python train.py --n_layer=11 --head_dim=32 --init="normal" --init_std_up=0.0251 --schedule="wsd" --final_lr_fraction=0.0
Each number is 50 + 15 x the weight over its row's rms, rounded and kept within 0 to 99. Layers, rows and columns count from 0. The size before them is the row's rms in percent of the matrix's.

# layer 2 MLP up, 704x256, rms 0.0577, rows 414-522, columns 64-127
097:42 35 31 43 41 72 42 65 57 54 41 64 53 72 27 41 37 39 40 53 59 78 48 47 24 46 42 45 56 34 48 19 25 68 46 60 64 81 70 54 31 50 38 48 68 55 45 58 77 43 36 36 34 45 14 62 20 43 72 45 34 37 70 35
080:38 15 65 34 28 30 28 68 36 69 32 74 28 64 57 66 43 40 33 64 48 67 42 58 21 44 45 43 33 59 67 38 41 53 42 16 52 48 49 48 49 64 58 31 38 56 58 63 55 64 70 29 38 60 35 48 37 65 37 41 43 72 18 57
089:33 74 52 61 66 67 41 58 52 52 52 55 44 64 47 64 69 43 44 37 73 37 79 68 52 50 52 40 37 39 45 37 31 49 48 38 67 47 85 54 79 61 42 54 33 54 46 51 25 34 38 59 46 39 54 33 52 62 21 45 52 48 22 60
106:59 42 72 54 24 50 62 77 45 47 55 72 45 76 21 65 54 77 56 41 49 63 32 76 57 65 37 83 18 71 41 49 41 29 67 46 64 74 57 01 50 49 47 60 58 56 68 12 53 33 52 47 47 72 65 35 70 43 48 40 35 80 37 44
108:38 46 62 66 32 30 64 29 70 34 44 53 33 38 75 71 32 51 20 75 48 44 58 25 43 56 55 27 42 58 61 50 32 33 61 34 59 47 31 55 57 53 55 56 47 47 50 62 44 51 29 54 44 62 62 83 30 51 42 51 60 16 78 22
095:54 43 45 35 23 43 43 50 66 77 62 63 23 39 56 30 35 43 43 50 71 70 50 64 62 55 54 41 76 57 32 55 48 27 07 51 56 44 53 64 56 48 59 37 48 63 64 34 66 74 64 39 90 41 21 11 48 73 93 45 42 58 37 58
096:69 70 76 36 61 48 29 53 76 71 52 54 49 56 60 54 59 38 88 52 29 46 35 46 47 33 47 54 35 35 69 57 15 37 35 36 72 57 61 69 36 37 47 67 50 25 51 48 50 33 78 58 34 40 28 63 44 75 75 64 65 67 59 54
098:53 37 33 48 61 75 30 19 36 38 35 32 55 42 19 55 72 78 43 58 65 34 47 50 50 38 67 78 43 54 69 60 71 20 55 58 45 55 53 44 45 52 69 53 60 29 41 51 34 50 34 55 67 68 53 47 43 53 29 55 33 66 35 42
108:18 28 72 41 60 44 59 61 43 58 45 59 44 52 44 12 63 67 29 28 66 59 31 52 62 41 52 47 47 79 35 50 48 36 38 78 46 63 48 64 71 53 10 83 60 48 46 45 67 52 45 71 51 58 58 69 59 51 25 52 45 76 64 36
106:54 46 76 51 80 63 63 48 57 28 73 40 67 61 39 28 49 38 54 39 44 49 41 35 78 84 35 45 39 46 56 56 70 10 44 41 57 50 50 26 48 31 36 16 66 53 61 39 55 22 41 38 43 45 73 64 37 66 60 55 63 22 82 52
108:69 88 60 49 56 62 74 63 14 33 74 46 66 71 84 53 71 40 38 51 63 39 52 45 36 34 56 44 60 41 63 44 13 42 68 45 64 53 53 42 65 80 52 58 25 55 21 45 75 79 51 49 36 34 49 38 39 30 64 57 53 37 44 33
119:44 59 55 48 49 43 15 43 38 60 67 56 58 54 67 50 78 37 60 37 65 35 39 50 31 58 53 50 38 55 42 44 60 68 58 56 20 51 48 25 52 46 31 61 38 59 57 53 40 70 63 62 38 41 44 28 56 82 45 48 36 42 25 42
112:70 32 48 62 51 53 42 40 51 56 33 60 47 54 74 23 19 49 64 40 27 31 46 26 59 44 53 58 68 66 40 52 66 57 85 82 54 56 30 52 49 50 63 52 41 49 54 64 86 46 82 30 75 73 43 29 60 31 38 54 53 45 28 60
084:48 28 39 44 41 34 34 64 64 52 46 50 53 47 65 68 78 61 42 51 62 53 47 49 51 20 63 73 47 37 46 47 54 57 47 51 45 38 61 53 59 32 83 35 36 52 40 45 42 32 40 56 48 39 58 54 72 22 64 67 55 68 53 65
099:54 52 57 80 33 29 44 44 35 41 59 30 24 54 32 61 30 68 43 21 18 48 27 57 48 61 40 58 68 52 64 47 56 17 39 76 69 62 29 41 35 42 53 40 29 14 51 48 34 61 70 51 42 63 61 61 54 44 27 43 54 52 44 66
103:61 53 43 52 41 29 44 74 51 54 48 27 71 60 57 46 61 71 37 59 59 49 56 50 42 69 47 49 41 60 57 71 86 69 53 72 38 29 71 53 38 68 48 76 49 46 46 39 77 61 58 37 37 89 64 53 72 64 59 67 44 43 63 44
105:38 64 40 50 61 58 36 53 38 79 03 47 66 49 25 23 44 68 71 56 63 49 51 47 36 51 31 58 46 64 38 50 43 27 66 52 63 58 61 59 73 52 51 67 46 64 47 64 53 53 71 58 38 48 44 82 61 38 56 49 46 74 41 68
079:88 31 45 41 64 42 51 52 20 46 53 51 61 60 45 61 26 48 47 52 67 57 36 17 42 54 44 51 66 38 36 53 46 40 56 41 59 34 82 59 53 67 67 56 43 50 43 68 47 28 57 50 36 67 52 26 59 50 56 71 68 58 37 49
086:73 55 17 53 66 81 66 44 80 48 34 63 61 49 41 44 45 70 44 69 67 18 39 61 45 44 44 64 65 62 55 66 63 58 57 27 55 66 46 64 64 29 45 24 50 44 21 39 47 32 30 54 73 45 34 40 53 47 46 23 71 41 23 51
088:54 66 56 68 54 46 52 39 52 63 53 55 50 41 40 56 40 35 53 75 51 82 45 52 37 51 43 33 10 52 78 71 38 80 64 75 80 47 53 27 67 68 53 59 83 40 49 60 53 60 47 43 38 11 76 74 46 77 69 40 51 31 31 59
108:68 53 55 16 70 47 54 44 57 58 67 26 56 32 72 38 32 20 39 71 54 79 69 60 54 35 44 66 47 73 52 54 65 72 57 88 32 38 50 40 72 73 50 51 64 70 59 49 68 40 43 38 66 28 57 49 51 71 41 44 38 44 33 42
082:54 42 40 56 90 61 61 43 63 59 54 66 56 33 51 56 55 56 47 50 11 56 51 43 45 49 58 12 52 30 72 31 45 82 77 70 49 58 49 48 48 42 61 76 42 56 50 64 70 48 39 55 69 45 50 39 66 44 33 23 50 17 72 58
088:54 53 48 44 52 45 51 76 35 38 60 35 36 19 25 52 46 33 45 34 55 38 63 53 54 57 54 44 46 51 41 55 48 47 46 44 55 36 48 65 46 66 49 43 57 61 26 46 30 23 33 06 47 25 51 60 55 41 52 57 56 54 61 51
101:47 40 62 51 56 77 58 64 56 80 70 54 43 62 57 16 76 32 22 56 49 66 77 65 14 57 56 56 47 39 44 36 51 65 75 45 44 44 43 47 50 73 35 57 60 60 59 43 71 48 37 26 23 36 62 63 56 36 73 33 66 77 75 40
110:47 51 25 48 73 67 52 32 53 48 69 43 47 17 42 74 47 25 45 69 61 56 63 50 66 32 57 34 33 41 58 64 18 58 72 40 28 14 45 61 36 70 61 61 78 58 62 43 30 38 36 63 62 48 58 53 65 40 54 54 58 55 51 76
092:59 55 61 42 19 50 45 81 52 34 33 34 28 53 25 53 23 57 48 46 71 61 50 24 42 48 39 67 61 66 36 26 50 67 85 60 39 34 47 50 59 69 41 64 47 67 48 53 46 40 57 64 53 69 68 39 48 18 52 48 51 68 41 65
111:60 65 93 33 65 32 40 26 56 42 49 07 71 69 84 47 55 80 35 47 66 40 63 54 71 51 76 64 50 66 34 40 27 52 48 65 68 43 60 46 51 32 59 28 42 38 62 61 28 52 44 47 35 52 48 48 54 54 63 57 55 32 67 61
089:52 57 44 54 29 75 63 61 39 53 37 74 72 47 59 37 67 73 31 60 38 34 44 67 59 39 65 40 39 37 59 32 54 38 70 47 55 64 48 76 67 22 45 75 10 70 41 44 57 57 58 22 30 77 68 55 23 38 49 39 46 54 63 52
098:26 51 32 48 47 28 36 39 54 86 31 81 63 34 64 43 49 43 47 34 60 41 61 56 47 33 63 39 26 59 34 65 62 52 57 65 48 48 59 35 43 67 48 53 55 65 45 40 57 69 70 51 85 63 67 26 43 49 52 44 44 62 51 52
098:48 51 55 55 66 43 41 65 56 50 63 65 61 17 28 48 37 65 57 28 50 56 66 63 46 50 53 41 60 65 27 43 56 59 48 42 48 65 58 76 44 88 66 46 42 44 30 45 58 43 40 45 48 64 38 53 60 57 70 51 55 37 42 36
085:53 70 49 36 43 42 18 39 42 43 52 41 71 64 71 71 00 59 67 51 37 70 55 64 47 60 48 41 57 67 29 64 29 27 35 55 56 54 32 43 49 42 33 69 39 43 74 59 37 32 60 36 51 52 47 46 27 67 40 57 59 38 24 86
106:60 77 41 97 39 63 56 49 42 41 64 77 52 38 74 39 60 29 40 54 40 51 51 59 53 57 55 47 58 80 25 56 81 15 69 48 54 34 35 63 55 47 57 24 22 64 63 52 42 33 41 29 42 60 75 22 48 52 48 52 54 33 40 39
107:51 45 36 27 64 67 51 53 91 56 60 60 40 75 34 60 53 38 50 63 54 40 52 77 43 38 32 57 49 52 69 58 47 41 54 67 37 58 41 65 70 46 63 53 66 53 45 48 57 42 18 47 23 58 24 21 63 29 39 46 66 26 47 67
105:44 38 41 43 41 36 27 41 41 68 11 48 64 46 45 25 44 60 73 80 46 60 45 55 54 60 37 45 62 17 50 61 70 18 75 52 52 37 56 36 61 72 75 32 61 52 36 52 70 65 86 36 56 67 60 43 27 34 29 62 46 65 39 50
097:42 69 53 59 52 61 35 19 50 52 58 43 51 62 40 66 32 40 37 70 74 34 54 61 71 59 74 42 27 59 41 39 54 34 59 54 55 38 74 53 42 70 72 66 60 36 25 53 58 38 26 32 42 33 44 47 59 44 32 62 53 34 50 56
106:59 53 58 32 53 52 63 47 50 28 47 64 59 36 65 47 34 71 54 66 47 40 63 59 81 42 55 55 58 28 49 39 31 42 46 54 55 37 75 55 45 46 49 80 52 66 63 47 38 57 69 51 68 58 29 74 45 53 59 47 63 40 56 53
093:39 39 43 52 60 59 55 49 44 63 60 37 51 44 76 35 68 65 56 44 47 12 58 08 54 31 44 34 31 41 56 66 67 36 51 20 39 43 64 41 53 76 28 58 34 17 43 82 56 48 43 61 44 52 77 52 51 52 23 85 46 62 52 44
116:67 54 70 37 47 46 40 53 49 65 62 53 56 47 59 58 38 37 78 58 62 28 66 50 71 45 53 68 37 35 33 49 30 70 73 02 68 45 40 66 60 48 60 49 41 39 40 56 54 37 43 60 46 66 37 26 53 61 55 64 51 60 41 30
106:56 36 53 41 62 39 33 40 30 56 37 83 56 56 35 12 37 34 67 70 65 56 59 42 58 75 40 43 46 23 48 33 58 52 68 52 51 79 50 53 49 37 61 55 52 46 38 58 69 56 62 58 44 50 71 13 43 37 72 58 37 46 41 75
112:32 61 38 37 52 66 57 60 50 65 49 54 36 41 69 44 46 26 29 51 55 46 42 53 65 66 49 35 61 23 79 54 60 61 22 51 22 53 68 43 71 46 39 54 61 44 39 62 77 31 40 52 40 38 49 69 61 43 54 15 34 57 72 53
090:19 63 80 58 68 42 28 53 39 55 20 25 73 67 41 36 58 71 46 52 38 29 27 60 59 59 67 47 63 44 63 47 70 36 42 42 71 28 63 60 53 54 57 62 18 41 31 53 41 53 50 71 46 42 51 48 65 60 56 47 52 56 61 21
096:53 50 70 50 28 52 27 52 76 76 51 68 33 36 66 33 60 93 46 57 32 44 39 51 42 61 42 48 69 77 30 36 44 54 67 61 42 39 45 28 39 44 72 48 53 53 49 39 57 41 62 54 43 57 46 70 64 52 48 42 56 47 35 51
101:31 33 38 51 60 56 69 46 57 67 58 81 31 54 43 65 74 52 40 46 68 66 53 67 33 46 58 64 50 47 65 45 51 55 60 51 36 59 64 42 41 27 45 38 66 38 81 55 28 26 47 48 62 40 57 30 31 61 64 37 51 62 62 57
091:38 55 29 46 58 58 94 72 66 33 67 27 64 69 69 33 39 61 61 40 65 39 44 48 40 63 56 54 65 55 50 33 70 54 59 24 66 53 20 49 33 41 52 43 29 60 57 81 52 37 22 70 43 56 46 46 22 16 56 47 57 45 73 48
100:32 45 58 72 30 69 74 42 59 30 59 47 83 87 41 43 29 39 50 59 52 54 40 54 48 72 33 41 31 64 51 62 73 49 52 53 61 39 27 70 33 50 62 63 37 39 57 46 32 49 60 35 21 76 41 60 54 37 71 59 70 29 51 70
098:65 37 72 65 54 69 46 49 58 45 74 36 39 72 64 52 53 66 44 16 17 62 31 57 32 52 56 39 42 68 75 59 35 55 55 66 73 72 30 37 31 51 37 42 77 36 70 57 83 33 52 71 10 51 30 41 68 69 52 40 46 59 43 54
100:96 39 23 44 42 62 70 54 76 68 69 57 65 42 46 61 79 43 76 50 54 39 43 75 56 38 33 76 37 60 79 63 57 63 73 70 59 62 46 48 77 53 53 43 53 16 60 50 37 53 54 57 48 48 43 44 52 58 46 51 54 51 25 24
099:50 34 59 39 58 57 53 63 50 58 53 39 65 63 63 47 34 66 37 51 34 73 61 40 44 57 56 34 39 56 29 67 48 70 33 49 76 78 73 27 19 45 29 58 42 37 55 42 65 53 66 25 32 41 24 30 66 48 50 42 21 43 41 53
107:58 65 43 72 49 75 53 25 53 55 43 55 45 51 42 49 46 60 67 49 58 43 40 47 31 42 57 55 47 46 58 30 49 56 34 76 17 55 53 45 55 47 48 51 69 60 51 45 68 89 66 35 42 69 39 63 03 34 27 20 25 62 79 25
095:67 74 70 46 33 59 63 48 57 45 66 38 60 47 51 50 27 31 35 47 53 53 36 66 55 45 47 70 31 57 43 45 70 44 58 31 46 73 60 45 64 39 63 61 52 59 49 59 35 48 42 67 47 83 36 16 70 67 55 38 59 37 64 45
084:53 52 60 47 59 54 92 57 55 66 61 65 32 31 59 65 68 53 55 54 66 69 16 54 73 41 54 64 32 60 55 48 32 49 30 34 48 26 78 64 38 40 64 57 49 45 48 80 40 11 16 49 46 32 54 43 42 33 54 30 48 58 59 28
099:57 26 32 43 63 62 60 78 39 66 71 79 55 51 09 35 59 24 50 44 45 65 60 61 38 78 48 59 52 58 45 45 37 57 78 84 59 55 65 53 54 51 65 58 47 47 45 40 57 56 39 63 57 42 38 28 91 41 88 23 51 39 69 37
096:67 67 44 46 46 49 58 73 54 48 61 59 49 78 49 63 45 71 69 34 64 84 66 37 65 41 43 60 49 46 49 50 42 57 68 40 30 57 38 55 40 14 36 54 13 59 58 28 42 47 51 43 51 54 49 61 39 67 72 39 49 28 30 47
108:67 58 58 44 27 53 54 34 63 40 34 39 51 58 48 36 40 44 27 18 57 67 62 42 40 43 54 52 59 32 47 34 44 31 18 35 54 58 42 24 71 56 89 75 71 34 48 32 54 42 62 35 48 50 67 57 59 66 49 63 52 49 58 40
114:73 56 25 40 36 60 46 59 72 60 50 53 12 47 69 41 44 56 37 48 33 39 20 46 47 44 72 35 80 62 43 38 46 17 29 75 65 63 62 64 37 32 47 41 59 48 57 43 51 82 64 50 35 33 64 52 29 44 50 59 38 56 63 54
094:77 43 48 52 56 56 52 59 82 33 23 45 64 22 18 48 33 44 63 56 43 48 40 33 78 67 52 43 72 42 71 44 37 50 73 44 32 67 48 63 31 63 60 66 52 42 56 61 91 57 73 27 55 41 42 59 51 59 35 53 42 83 45 49
089:60 35 70 27 38 41 55 35 33 69 61 48 39 74 66 50 30 59 42 51 53 41 19 48 39 28 46 40 64 54 30 27 35 31 51 35 39 55 47 35 50 43 43 28 54 70 33 60 65 49 75 55 40 59 47 51 50 44 49 71 23 55 60 48
088:65 27 56 68 56 66 45 52 28 19 29 58 47 59 42 64 53 42 54 73 56 54 46 41 39 35 51 50 36 68 54 29 51 54 17 55 57 59 99 46 58 59 43 44 61 40 54 49 53 60 47 35 54 47 46 38 57 39 56 54 47 51 47 56
104:46 34 72 37 31 57 48 52 66 45 57 58 45 47 56 90 57 43 50 28 43 56 33 36 56 43 50 38 52 35 27 40 41 59 41 34 54 66 56 57 33 36 62 72 34 51 34 40 10 29 38 67 26 55 47 57 19 41 93 48 48 14 54 51
099:31 37 51 27 29 58 39 33 60 51 72 80 28 59 40 40 54 46 47 51 60 47 72 63 32 50 47 38 43 48 61 39 64 43 42 41 29 69 37 53 55 32 38 56 52 86 40 54 29 79 53 62 61 64 67 75 59 38 25 53 51 51 52 65
105:19 21 42 50 55 45 44 68 63 59 58 53 52 54 39 45 47 37 17 50 75 50 38 69 49 60 43 25 35 46 67 64 74 54 29 59 42 66 48 47 61 64 51 54 28 35 57 51 36 37 14 55 28 36 44 71 50 27 64 39 20 60 43 39
097:64 50 88 55 64 39 50 29 53 30 51 52 28 31 32 60 61 36 38 59 40 55 43 59 62 41 40 50 83 53 56 57 44 18 60 75 44 54 59 42 89 55 72 40 72 64 54 70 52 34 45 54 52 56 46 59 44 14 22 43 57 46 11 47
089:32 63 68 61 54 31 41 42 27 37 59 31 58 41 47 10 68 52 47 68 48 31 61 36 47 50 60 19 63 46 57 56 68 78 41 45 18 34 46 57 52 45 35 57 56 54 41 44 62 34 33 75 39 33 56 71 32 44 47 46 66 35 45 47
089:46 32 52 50 82 62 44 68 36 42 46 23 41 55 53 21 50 54 53 47 61 40 56 56 43 65 50 56 61 56 51 36 61 46 61 91 49 44 52 59 42 53 43 66 52 69 34 51 65 51 13 69 46 42 38 39 34 44 24 28 68 64 43 68
104:46 42 24 71 41 47 48 63 75 52 63 52 52 41 69 35 42 61 45 58 43 30 40 56 34 59 56 46 69 33 38 49 42 37 71 35 51 61 66 54 57 78 52 56 56 37 54 75 75 62 58 42 63 50 35 51 76 51 79 69 64 63 52 40
093:54 56 58 43 44 55 71 67 59 67 50 61 50 54 42 35 28 71 51 40 76 60 66 46 65 25 52 64 50 69 36 44 59 35 61 39 54 38 46 38 43 65 32 67 88 50 63 65 45 44 23 45 44 63 60 41 23 54 48 75 51 54 35 28
119:59 37 52 38 75 46 58 53 51 61 38 51 62 60 27 55 48 28 48 46 34 31 66 30 80 58 46 52 75 84 28 51 39 22 57 63 24 56 36 31 44 53 49 75 55 48 34 81 52 52 51 54 82 49 76 50 37 54 33 75 25 51 71 46
103:32 46 31 57 44 58 40 31 50 57 66 22 34 37 39 02 21 36 77 52 22 42 73 35 54 61 59 45 44 55 15 64 49 67 61 52 42 15 73 57 36 52 56 54 29 45 21 48 59 61 47 71 62 34 37 40 60 60 68 79 51 39 26 52
110:54 49 43 66 46 58 52 41 73 27 66 61 55 62 44 41 34 44 78 50 68 64 43 71 70 46 46 33 86 37 54 48 57 53 53 57 28 50 81 53 41 52 48 22 38 65 32 34 51 68 37 59 65 51 65 42 23 41 32 57 49 46 48 69
094:47 53 81 34 46 39 40 71 48 44 49 69 60 98 65 54 42 31 69 45 54 40 35 41 61 67 52 63 44 25 42 54 43 50 40 58 44 75 43 52 39 48 55 79 43 71 58 51 22 31 45 56 65 50 59 80 46 27 49 56 41 70 28 70
107:44 46 68 57 46 73 52 53 60 54 36 45 30 58 54 68 36 50 71 87 37 35 85 43 13 44 54 49 27 61 42 44 39 76 23 75 64 40 31 49 62 62 72 54 52 38 36 48 73 32 53 45 58 22 37 62 31 29 53 38 51 42 63 51
091:07 72 81 52 39 59 38 63 57 22 38 41 59 67 53 54 66 70 23 37 43 53 47 45 63 33 34 34 56 64 59 42 50 36 42 55 31 53 35 45 41 38 37 51 37 48 59 55 37 44 42 54 57 32 34 53 47 47 21 32 41 52 75 66
094:30 50 54 50 37 58 16 45 35 45 75 37 51 45 58 43 53 48 75 36 48 66 49 57 40 86 41 34 53 73 77 47 31 59 32 32 52 62 62 38 52 35 62 46 81 46 76 38 59 64 45 86 48 00 49 58 51 52 54 51 52 55 43 43
102:62 42 59 76 04 28 24 57 32 56 70 71 39 48 28 39 58 43 47 71 57 51 50 56 49 72 56 28 20 35 67 74 85 69 22 55 24 65 55 62 62 50 11 54 39 44 61 33 75 83 83 28 27 27 54 61 66 58 67 53 31 47 51 58
109:71 35 68 34 42 33 29 40 36 45 65 72 32 59 69 69 23 48 74 45 50 13 69 14 61 31 64 62 52 69 33 37 61 59 50 62 46 38 68 32 89 45 61 39 24 50 49 70 30 59 45 48 50 41 51 30 50 46 40 52 57 29 36 62
103:47 49 55 53 69 70 41 56 19 60 30 25 49 33 50 55 40 47 63 61 40 30 54 33 51 55 38 17 37 60 52 59 47 72 49 57 22 47 48 47 43 39 43 71 49 44 47 34 97 44 30 59 44 48 46 58 40 49 60 34 47 60 32 44
096:45 35 48 44 81 81 61 53 47 53 70 56 61 44 61 44 71 49 48 80 48 75 65 50 56 46 47 77 61 48 37 56 33 29 57 72 50 52 32 51 74 52 49 60 40 51 86 43 49 44 20 75 52 50 34 40 50 44 53 35 52 64 36 48
102:38 39 72 35 53 60 46 56 36 39 46 45 52 59 70 63 18 71 33 46 50 39 49 30 48 36 60 45 51 45 58 49 46 55 32 68 54 61 81 61 30 54 53 54 47 41 69 63 39 55 55 32 35 92 30 74 55 68 39 24 61 62 40 80
117:52 56 57 50 45 40 57 57 59 45 47 44 49 47 60 49 58 66 72 42 39 36 29 49 65 45 55 34 70 52 42 31 40 49 80 57 79 57 41 25 43 32 52 58 58 34 82 37 52 62 37 52 12 33 37 74 18 60 44 51 48 52 64 17
090:47 29 47 54 38 57 51 70 36 45 50 51 53 75 68 32 46 71 22 40 41 41 76 53 50 52 53 66 82 45 33 37 46 44 32 21 61 68 41 36 57 14 64 28 40 60 48 42 58 29 49 51 30 71 31 36 25 38 42 61 40 87 91 43
112:50 41 19 62 76 49 54 59 61 77 68 35 74 53 77 65 52 42 30 37 49 48 73 73 71 45 57 55 37 53 30 33 50 56 45 55 52 47 30 47 75 38 77 71 25 59 57 68 48 40 59 42 17 77 36 41 39 65 38 47 68 47 47 30
098:58 56 21 27 78 81 59 58 57 63 74 53 26 59 35 61 22 32 57 30 70 74 51 42 63 53 49 55 23 46 37 31 42 37 42 43 58 56 36 42 51 18 58 43 61 47 89 43 27 49 45 63 53 68 56 67 28 65 32 58 58 47 93 50
108:38 47 36 53 54 44 34 67 39 37 30 46 40 55 43 36 67 52 63 55 63 32 31 27 67 66 50 55 45 69 77 59 66 64 59 83 36 36 84 58 67 53 62 75 30 50 36 70 86 35 37 36 77 17 53 13 60 33 68 77 79 76 61 28
105:64 27 40 52 64 73 34 52 26 50 42 53 49 50 22 28 47 69 41 43 47 43 47 08 46 61 32 32 30 52 53 79 47 86 54 48 35 57 75 49 61 43 58 81 43 38 38 67 40 74 54 51 60 59 44 49 77 71 53 52 57 66 45 44
103:43 47 44 54 39 53 65 69 40 35 75 67 58 59 36 48 66 47 38 43 59 31 53 58 71 22 34 56 37 56 47 62 62 63 31 48 58 59 37 59 33 38 46 44 32 39 47 31 37 40 18 53 40 12 44 44 32 41 72 33 48 22 78 40
102:65 38 69 53 72 57 49 39 54 37 38 39 45 33 28 63 73 52 49 63 49 59 57 76 31 46 59 56 40 30 68 52 54 22 62 76 66 49 48 63 69 63 48 67 34 43 61 25 22 46 50 77 66 44 55 48 38 79 39 42 81 64 50 72
096:51 53 66 53 42 64 43 37 56 06 63 61 53 79 43 78 47 39 40 80 74 36 36 30 53 47 63 77 48 59 45 54 75 44 60 64 43 36 31 77 46 57 64 67 31 48 64 56 42 45 34 51 53 52 84 61 66 71 36 58 60 47 56 68
093:35 58 66 65 42 70 28 19 25 72 57 43 50 60 39 53 35 57 63 73 31 57 42 51 49 36 46 23 64 47 39 45 52 41 55 63 20 73 52 49 55 71 33 51 49 49 40 41 37 46 59 43 54 70 69 35 50 61 39 48 45 64 63 51
106:49 46 50 47 38 40 45 39 36 67 15 46 53 33 52 31 58 63 51 49 52 43 56 20 30 43 52 16 44 32 59 72 38 57 32 64 57 52 24 39 68 41 55 32 50 57 32 47 50 50 44 45 48 39 19 32 64 50 56 27 56 20 52 20
092:70 34 23 26 61 52 46 62 56 42 43 34 63 54 46 64 54 49 57 27 60 27 37 54 49 43 47 61 43 37 34 53 56 23 61 81 44 58 56 57 59 47 35 49 60 56 39 48 65 25 62 30 52 62 59 25 53 55 56 37 37 72 64 68
098:11 35 72 48 38 62 53 68 61 52 54 55 76 66 58 42 38 50 65 48 34 51 38 50 52 43 46 56 67 57 19 52 54 46 48 77 61 71 36 56 64 46 53 42 71 34 74 66 23 61 50 73 63 64 43 30 56 54 64 39 51 35 72 18
110:55 45 15 52 53 73 77 65 50 69 68 51 45 33 34 43 76 31 55 43 24 69 63 79 53 50 58 40 31 66 25 44 69 47 58 60 48 53 68 33 60 30 55 60 74 38 49 47 50 37 33 46 24 76 69 31 51 26 54 42 31 61 56 33
099:72 42 46 58 40 50 38 28 20 52 47 59 74 35 47 52 56 61 48 47 52 60 26 40 53 63 57 55 42 45 45 62 66 48 68 34 63 33 66 53 54 41 55 63 54 24 32 58 43 66 58 42 51 50 78 45 46 55 39 71 41 71 37 37
098:31 33 38 55 54 47 31 42 58 64 52 40 53 34 50 32 35 43 40 31 57 52 38 39 56 93 31 50 29 61 55 39 26 51 52 47 43 78 64 17 44 58 32 53 42 42 57 70 43 68 58 50 51 46 45 36 87 50 63 59 24 95 47 32
090:50 44 48 55 64 17 57 57 30 62 60 40 54 49 67 53 73 77 32 50 70 52 75 56 39 39 55 29 46 47 77 47 58 35 25 41 40 46 41 58 48 40 64 51 26 37 44 50 42 48 47 50 25 50 60 74 53 55 16 56 70 53 34 57
095:67 27 38 34 39 32 32 51 41 47 93 53 48 78 80 59 62 50 43 45 90 42 60 70 60 39 47 45 33 47 90 38 30 60 50 43 54 37 37 52 54 78 88 66 27 55 34 12 61 34 43 30 55 40 40 49 61 42 42 55 66 64 46 73
111:45 54 95 37 64 45 86 52 55 78 44 43 52 47 33 65 39 54 17 48 59 54 55 74 42 41 40 73 39 55 51 45 44 30 62 87 37 40 11 43 66 36 43 60 54 40 61 58 03 35 36 57 65 58 52 35 29 46 38 49 54 32 46 40
106:54 27 75 58 58 62 49 43 58 34 61 45 56 56 34 19 56 45 67 46 47 47 47 44 76 72 55 34 26 49 68 73 49 60 51 55 44 59 32 38 36 56 40 43 59 50 53 57 59 70 79 49 17 48 67 59 40 37 31 26 56 87 67 43
081:36 15 52 37 33 41 39 45 46 73 59 55 32 53 64 44 36 49 49 42 53 85 49 53 58 52 36 51 67 42 47 39 57 35 36 31 46 42 56 51 58 70 53 52 76 61 36 22 72 73 82 65 54 84 51 65 76 54 48 54 21 34 42 61
091:37 61 33 54 36 66 53 41 64 47 44 31 34 52 48 26 59 14 71 32 38 67 56 53 57 28 58 38 39 47 57 39 12 44 47 57 62 56 26 40 56 33 34 76 66 71 54 60 42 59 53 48 64 48 33 59 63 37 48 34 62 63 41 22
107:59 39 48 39 51 55 35 55 46 31 52 61 50 34 56 61 27 35 43 51 59 60 25 45 73 36 62 38 49 60 51 49 32 41 32 47 30 63 47 52 36 29 53 36 60 56 68 48 38 72 59 42 57 53 50 39 56 53 60 77 68 35 70 56
093:47 54 30 38 91 73 75 44 60 44 47 44 27 36 33 50 93 60 40 41 52 33 49 42 36 34 49 68 50 71 71 54 54 47 70 47 54 56 56 46 52 49 71 41 49 39 53 41 51 33 47 35 58 47 53 33 45 41 57 27 39 61 65 51
089:52 45 50 57 61 60 71 45 31 48 59 56 35 53 43 44 66 61 48 53 53 54 57 34 43 44 53 45 52 51 63 51 47 45 32 48 32 63 58 58 70 69 67 64 50 52 26 48 75 55 40 39 71 41 30 60 29 39 50 39 22 62 38 67
087:40 61 24 63 45 55 31 44 37 39 74 32 36 57 38 40 61 58 73 52 46 66 48 60 45 59 65 49 45 43 51 40 35 50 46 53 25 34 72 47 47 59 51 14 67 81 48 21 45 58 51 37 46 55 47 66 41 33 29 30 40 34 56 49
095:51 42 64 37 55 53 38 41 55 64 74 48 36 67 37 45 51 40 31 45 61 30 70 41 63 27 32 44 42 61 54 31 51 54 39 49 54 38 42 57 69 69 66 36 34 27 62 51 68 37 43 51 69 41 39 63 63 61 50 34 59 22 57 55
114:69 50 34 50 44 25 63 47 44 57 69 32 62 52 76 65 59 99 45 43 33 77 49 50 38 59 50 37 47 63 43 44 51 74 49 39 18 52 38 42 72 69 46 77 58 46 53 42 58 78 68 31 57 28 33 81 53 60 36 34 49 53 26 53
087:22 69 22 44 38 45 30 40 46 65 57 75 41 62 66 34 35 64 72 64 70 37 59 31 33 53 68 36 59 24 66 55 34 67 69 37 59 42 42 29 41 51 69 87 67 58 42 52 42 66 56 35 64 35 35 44 57 35 57 48 42 50 18 46
112:53 46 40 79 67 18 50 29 60 34 45 29 42 48 44 52 45 64 20 36 54 43 58 57 18 43 56 37 38 42 74 49 30 64 75 16 54 65 66 84 54 63 64 38 48 14 56 65 48 49 63 56 50 61 45 42 61 63 56 39 64 52 56 30
095:66 30 61 34 42 54 75 45 72 48 83 69 39 45 68 41 49 45 50 62 60 30 53 45 66 73 40 75 57 63 40 55 48 39 40 24 63 55 59 50 40 43 39 43 59 40 43 53 47 63 46 51 58 67 47 45 45 69 67 69 36 18 55 50